Each number is 128 + 24 x the weight over its row's rms, rounded and kept within 0 to 255. Layers, rows and columns count from 0. Numbers have three digits each. The size before them is the row's rms in percent of the matrix's.

# down: layer 6 MLP down (transposed), 1920x384, rms 0.193, rows 167-213, columns 320-383
# up: layer 6 MLP up, 1920x384, rms 0.181, rows 168-213, columns 320-383
down167 108:088137120127086094168188150144116124133090139118127126144072134127163131131109095131095103166157120092121160126129175084153150120101075096116142157113132098138108112153144120117158104096086152
up168 100:138131195175121077101116154129129127143145149149104104105107162100099119120157128156122106111174139134120170109114112111159045136140114118110107140152163135130125156120135146113089130080161201
down168 099:154131151088116122115103118115112150124131136135134108163143111123112132142097115133134157115112134102141157129126122080141084149187174170129082107119141118146149125105176145140131123113127123
up169 098:146107094146130172136115125151184111139112113154135141146125142126149133149123147155138088145150110133102090136181126093174151128148141085142110120179131123112116142116173142120148158156162113
down169 105:138113147074141138133176195131127119128136117143168184102131121125116144149078129105076120101151146139101143125092119134120086172101108145131154110162134118101108138122140136105097123118119094
up170 101:133156106109147151101142186140154114152095106074123110129120147124119125131088128173160117075130135126137079096123117104116118166164125108112151073100099114087176168098184130114098142098099093
down170 095:117172094115114143194137144146126132144155116158160101125112100096104094127141127130170159136132163101145143091137114088091152148127198091183134091174140121125161125115098139114123128112146154
up171 094:111124149141138126144113131144127110136124116134152119129123085118113129165135115091124137120152141170120127194084166117087104110133136144133142157103157157128138122139144130153124125075137122
down171 098:110108128123128127165072095142118119118117166118160142149131148114156086138132140146109153126133110098116096142084166094092082107143128112064119104112154115143156137139136083148154118116170119
up172 097:151119148164125086140157122155104172156084108119111110115076121148121112118122130132124117111129130118123114120115108104139134110134057097124099114101155134138115123157149101156127135144129138
down172 107:149109137132098089109108137171130101143121126118182123086150115146099155139106103139143096118147101145163157162154088174147140194124102152078119103109155145127135135098162146128125156126098139
up173 094:150088122121113157093132117171152148096119105159114092131099147118153083112081144159170132135067114172126116103133102139148142152150169076095147118098138097115081117157121155135157078130076102
down173 092:117144136123110144133141144139104133124147157130129146083118115119175131131116101119140127121133119139118127187111106109155086150174109149152142132119106162175077125122134155118175172147161089
up174 102:102098110121113128153138100158121133129102178098122123147165106134104150145122165111085128119131107117123148113187120128125125147127161136095129168095122128106134137132119158155156128127150122
down174 101:185120142147140109121127094139112108137120149108118104138125167104099112146133171134140110177120139107149157141141195127158164126155129107148130106095129150117122120126164115113174116150164160
up175 097:113074126145133108132119096130154115130089077134183104073117091104119120113122150126141129165130128149109102131078143165110163095103139129106105137101125147121126117120108124122147130157169120
down175 098:130080144145117101159158127147133146094126139157168144113158144103178102115136096178120113116133127062143089174067091133141132111088116135119117151100165141147145160137148087107082107178117128
up176 105:121109134150076138135084140126075116113159079147101103093136157113143109173094100133093118131143088125132108135105093135131135143140162128121159143118137068129111131075099157151134143116189161
down176 106:137149162138121153103109186138143101108131110155114127092133117118111123115086115128136136119152130134128132141114100116132106121149142107178111135153128100148163122127098104085101160141123118
up177 106:077093129110145158103108125112094146117143155130078078112158141148102113091131117089170112127135110127105141137108142105127141127083119146210125139121180117141071113132143142123154124116108111
down177 103:125107144115175140129138143140123121084135143116138110146184161157142144106112098112145085131136122121118141111129128141087135128141169105106111144162126155139126170098150144117153149146118122
up178 103:061082139165153112155086103082148122073131146153162110089121114147119180141135111144099153151127086117138144149138141178112100134144111123107139142157169123119087133105108097127169141119110131
down178 101:131094099155125126150142068073162143088119135148117135095113112126176151115128133125111129129119159133131134186137132124137108104117135127104091154162125093108123104091087113137171086138100085
up179 089:120158105110139111152156106102117108100147087142125117140113138143114141128106141093139133136122105092130125122113123141124156128125127125138142180136108112114128082119153152105135136103109157
down179 066:105151172112121078133167112119129121110124144136129117146107153122113133096141079150149109108124154117167127136132089178164111115119074126147080171132114130129113150135077107117094108104106093
up180 094:125143088162116081127099108135128110110086131133084124115140110130162110086120104104118109138132168114117135137125179140144105081136080119137174103095122141104190094121117159141165114128131106
down180 097:180122129124130172113105172109115118110153132099196090144141152150115104127115111101165137125124097106130146123133140146136142121094105131126149117122097137150109073129081128141110134105121177
up181 099:144103146151128080127126152087141138095123133124152121108133163131103133117122143138130143151151158099108106112138128130153129130113178084101093124113154148133116098096137105105138110125140139
down181 111:137082124094150126121153126131139119104147181125137156143124113113153140141139152102138160158127111146114111128142143109196129089107147148114093113124160152132102115141109190179136172118130123
up182 106:113132116162109088150137160090148105185144106156115114116093081162123102113109126132140121139125150176146088112115153107132118124098155139113107120094127158075193119133102122195128090127127144
down182 109:147134150182147147133122174132114117136130130141169150108160196161155099139147156106127128141111122158117149128137101107162168137130145146119131107144103139124126139090114091110098117122125168
up183 103:142108127121152131181152162106111106106032065100128117100144156116122155157099109088140132119106141115133135136115102125107123133130110091128093130083115110108099167115107099109181143110195119
down183 100:155132130124115148162126126144119143119121106151145108136123143086170094127073132158125125140146099105163151145138100170116151134143113136098100135109101101123155137159112119153125106189124165
up184 096:077118124126123096117130120101173110129141166113135077158162158111146111140128108124084121075114132114158140099123126145104127113102119105106110192162135086098146138172128159166159160095175121
down184 102:132116179155133094117157139158144107110093116161097137140150098114146118133122125135078132143108103173140149120104078128118141129098148200155096100117153094116133119153147137127152126102116167
up185 089:103105106135122109147156143123132128116150128126154118138111155152089128151133149081151149083143121122156130102171101114139136126102163196132116152116129160139173109157133176141133132103121112
down185 090:146121153138138133127127121114117112132160139122155086145095112096133115123101102082131118157127121158102140115147141144140126122111139078113089141128137131158116146141138117146119146090156113
up186 106:117151111152145107136108106133154097141155107123145105170124128154155109102125105110113053126165129144148121144093129111140119074148118146124079123140085154152126075130105117148130103117112156
down186 107:109142145100124108113119135141130106133114097090138145144145098130124147088136129115148094115101116165125124158129150128176110121126169154138116082106129170107163118139134126129142117131078114
up187 091:107141113122159169097155092154142124149160136128152125128188109157149140158118073180150119103141111081144128145155146142135123112089126092174118126133137171131126129121127141104141118127153137
down187 108:079158107128122103112132115122115118127166149136118130131156133133137117125132134131153144091121134124139155149171156124137122150116154144097096079091160109109146141126121120143114140083093146
up188 107:142098154077118087112091154108181097111109114074090103149124155115172143111149126137106129121171115133123145129153144116118154146124126153105175115109147107166134101144147111146166103137112124
down188 106:153145159093121155092107156098165155186140152139126107144132104138162141112169105122131121111175104135126115169183129144168136086100159134161109095129129095146115095133147162140119178109112102
up189 108:118133154121133146150136130127133082147098129096121106127102137111129119100128151132132072106102126103109170139117077110140114165127144128131129109154137161141138141146132142088130143122138137
down189 108:131120108119140144127147117115145093158114128108162146182121109101096098128145161112133138152111134173144160125139108149161139186148088097127130144156099166163134139111114128121138112130148149
up190 116:145146123121132157164082111126098128113090110085139083127117135124151121094101106101094135108102112084129096134095115156108109092085112142128136144127147070119113124098136117082106151129131156
down190 092:111103109105115062122105099114146162117127112097129142127092137092182179110163165122131114102127182152109130123103112138115149152169140138116142117139096107114124176125155095109112105136112090
up191 103:117159104117107129105126120136127130136089142115137149142146136110124137115105083123119158130161140103160148135190136121136119124142161135132151163125166144134138096139107146130146127105126132
down191 101:144123161091110157101106156113183168114131155135122124107077153136094147148127092097114120139087161138101151113120146097165126133142159132130078129096123137134153099151118087157163116127172128
up192 095:106156132089122145115138101106100129081173135175107119201136106123142127164140139150126155076102127108169155136149167164085132091133116166099163148119116130141167167181117200109135126147126163
down192 100:078153120111092137143122124151146128110112089120116122125124124154124135164140116143096102124134145092095142158120136149089118164096120128105111139119118152142161074110128155103109106162129186
up193 098:142116115086090126162118143125138128138124164146099129128090118145089181162151117109113132088123129160111141110171179096196116075136150102115114113136159121115116136134140124155085110107113120
down193 100:111161103114160145113094152122139121133118131138131158128131121156150123118130117125158120102086117113122168110112120137109122161115063125094083106109121107084157131122123138147112115145135094
up194 136:149122148128088133115088094132119164137143151119135136124109125141094109138136189106130147156083105123134154103166138126132137165157146118119139110089113144121163138138126107185139143124106117
down194 120:132160119141091144124135131100107118079134175118131103135149095137095116141145145091194135099111125160079167141140160104130135159117132145116133119108139112123153115131110087103125079125111113
up195 116:121112107118151141144140134125114121161126124185149125072138112180133160133114147131113117116105120085140140144128112135117086134128124095154130154145132106162155110143127147151141113146113124
down195 111:107145075082106156166163127151126103116092094174125110134122137094119124105123113110104111108132141115100134176143149085150163140105083134119117132154121109139094108098132110162116113159131119
up196 103:144126115108163124151122163100091138125139165125079139095130133167160125135162097133130117133102104185155131135150116105126161115123111121146160164150102074114118074130136092097146102149117139
down196 105:160097121193127127117106127134139096142104150147112112120112122127122142122131164123062106120142124124126115143143124126127137139111126107145145125131135146113140131184161133099098136109112154
up197 110:136101129137154112114087123161140120114115102133138108161160107136127100119142168151084105125146141137129164209114136133123096184147111121124147088124118117136107134117132142099122153129122125
down197 116:131108149115138136115077141165112149112131079129154100141129131126128110112139109129164150097128148153160171082144164162136123111153137137053148157107116148111100120149112161126193121170111120
up198 091:150089132162076144122138140094119135156101114144088124136136114133149150102124116144115114156126139124131127141115116126140124137164112115138124096141091045143139101115118075120107098156093124
down198 093:109156132105102103153084130124149118126135113147121123110125117114189124131114164178142115145116113112136116167145105086151149153178099144146126155125101113136138099138189092122109140142117108
up199 096:166150098109138149128126165143163115168120142161172105120136141117121074146121150106107136130134125114130123134119120088142108132079120125151086085134136146163120162103171134147142116083113083
down199 102:132188127111083160097106104119121132118131135141096126107161104118124148134117129118114120147159136157133144114098134129106127122126112162120121148149103119149127111138156134153152144189115139
up200 097:122161105121100131112156180120131135133124101111125170125140150124155141115076135079122113095141109112118129135085112169146132073154134092097159102101112162167128131115113143147105099119143197
down200 092:122096082116100103188084100098134093117144097135115131153080111148113131124146132177131138140104142118104129153159127103144127152118131133127153087126156121098125109133097127110091142114196177
up201 092:140137158136097077151079122128150156119146120113130167144133167106097122127121115187133151099116153125080125149134172115105101161131155155120138098099139089063157143142108108098145131042120126
down201 098:130119087172143154080183095089129141088125120158108118105106133119153129159106137125098155147136113122142148118117161104102111134137150107135139153095139116089160128166135149123140150129090145
up202 088:159191147153140148135113141126171111145157141108116160105155126164130100158162181099152112162134136149116147173134143076112093121126103169129142123132173096134108136104106149118169130137154155
down202 091:093127102133152162134170127138117093162095141144113122161121180117136115125125082132104152111144146108135133089111099118143116126141152137129104154146134124149133121119135145165174112183110148
up203 102:103126115103127134100142113170161131122142123073121072146122155109134081183160102146107106137122106107168145111097105098162087117107159102127151138110117130167082135116115154129096109141095130
down203 097:087144126114145138149118131145128198130170113088155108135161179125144137154143133140110127141103160121164144112105099163149139120115208107114158123191162156119099130086157137103124108075154171
up204 099:175181159173083140143088092126132140119102128138111166089176115110116094178107136121145140080156115108103117101089168079141112158134174128130126091146185149125105082113073153119130121105125147
down204 103:181115159165103115120095147088143105111110104174137154125176150155156082137097101140118158133168135099116124157160123120125131109140117122168117112146140127112093107153106127162114138110143114
up205 101:117157129139134139150101145166128111145100145088064155078121119105097103137154135149124118145126129110130129125109116141082129128124122114090135120150093085108135121106143129140132143147175132
down205 102:151166107171125125114110136136143157095122130086117099155112116105150124139122102156152107130130101107089161141143175116142117142155108148157138136129119118140119162102149142103119150169104128
up206 102:166167128137146146136112119123096117142144140116141181128139120141121127147129168118105089149112151060156087136085118138155137134073131125127125134109120139135100118136090134099091180149124120
down206 095:154111103121155119101118164135116128111102160157112134117135123172133137161171127149134138129141119127138135140107098127183161112073136116111097105122126112076131082132134174157139157122113140
up207 099:159165104130141144137141137132116126123113116122075149102115132118155122130120148131111128108138125127126149132105120130112075136138144108107127136140125117116156109144145136119104135173133151
down207 095:101103133127107107164143118151118131112135150120126146129129113126119125164101122146078101155135119183106124135153150099139155084120147100151133130147136141109164096119110132145160120090178133
up208 096:145120172118109092127118113058127124113083151140155165182123086105112128142102133115142105113086183111147132126170126130152133110154131086119121147122111104101176132117142159150122141150103138
down208 101:186107144154119150140130090173116112151108097158117130142161097136150151065117091116147115099177105143121119097055105146143141170093113172094178109122120119139107129105156163143122104143169127
up209 101:124102110089093122125113143162123128118111122184158113124137134158093133114111098113115115139151134057127117156117143150177121145109149131100103147105106160107143139129095099154154084093145152
down209 099:117128151136103130150085115119145146103156134127126102100080154126128109108114142138113142143150165134149115105158128147162121105169156124121125148165110109151122098116113125141109153130151154
up210 090:133127102142146127114152081139116130125104116143186135127111106120139154140144146103130125142130118133115155079115122188122112117100128130121128097128113104101145148148119154111152109123107095
down210 091:158149130110180110128129088114128157166140083122144136099121135084134126097111153110179146135144082131124121156124095133191120116127115102107086169129114133124087104101180067149116097147121139
up211 107:148142117103126149077140119138133102109126147167152097130129119133119123121083111145136112148143117118146151158148081108115178117148117204139117133102140120172099122103129120164123132123154140
down211 098:153099133150125098133094131101117125135153092165111127152129150159134110139142144092104149123115114149174084108123140126128131114125162106163119083118150145160116099122125130142146101123082101
up212 095:154175152156148128129112124152108118143083112148120143131099139131126136075133120139095108130084125149128106146157112118131195099094149158099116160150150123152169097155112102092133123126145110
down212 098:102117152151141104113170150119136144115191132115152129124142084122188123121150115102125094136141099155144143121118149152126151147135104156128115115092152105140156128148146139088125095155118146
up213 102:134100130127086137137130129115170142104107065143113149084150163077155139088135142158108148159152152132116139135152121092151114128135113140120106115151115081083125089142084076098138143130088136
down213 108:129136116102136109102144125102108149153152129161122114136154122132092126117157087179137133164147138112097093156131199167106139123122127134156161153171127115142130121138119119108139135123158117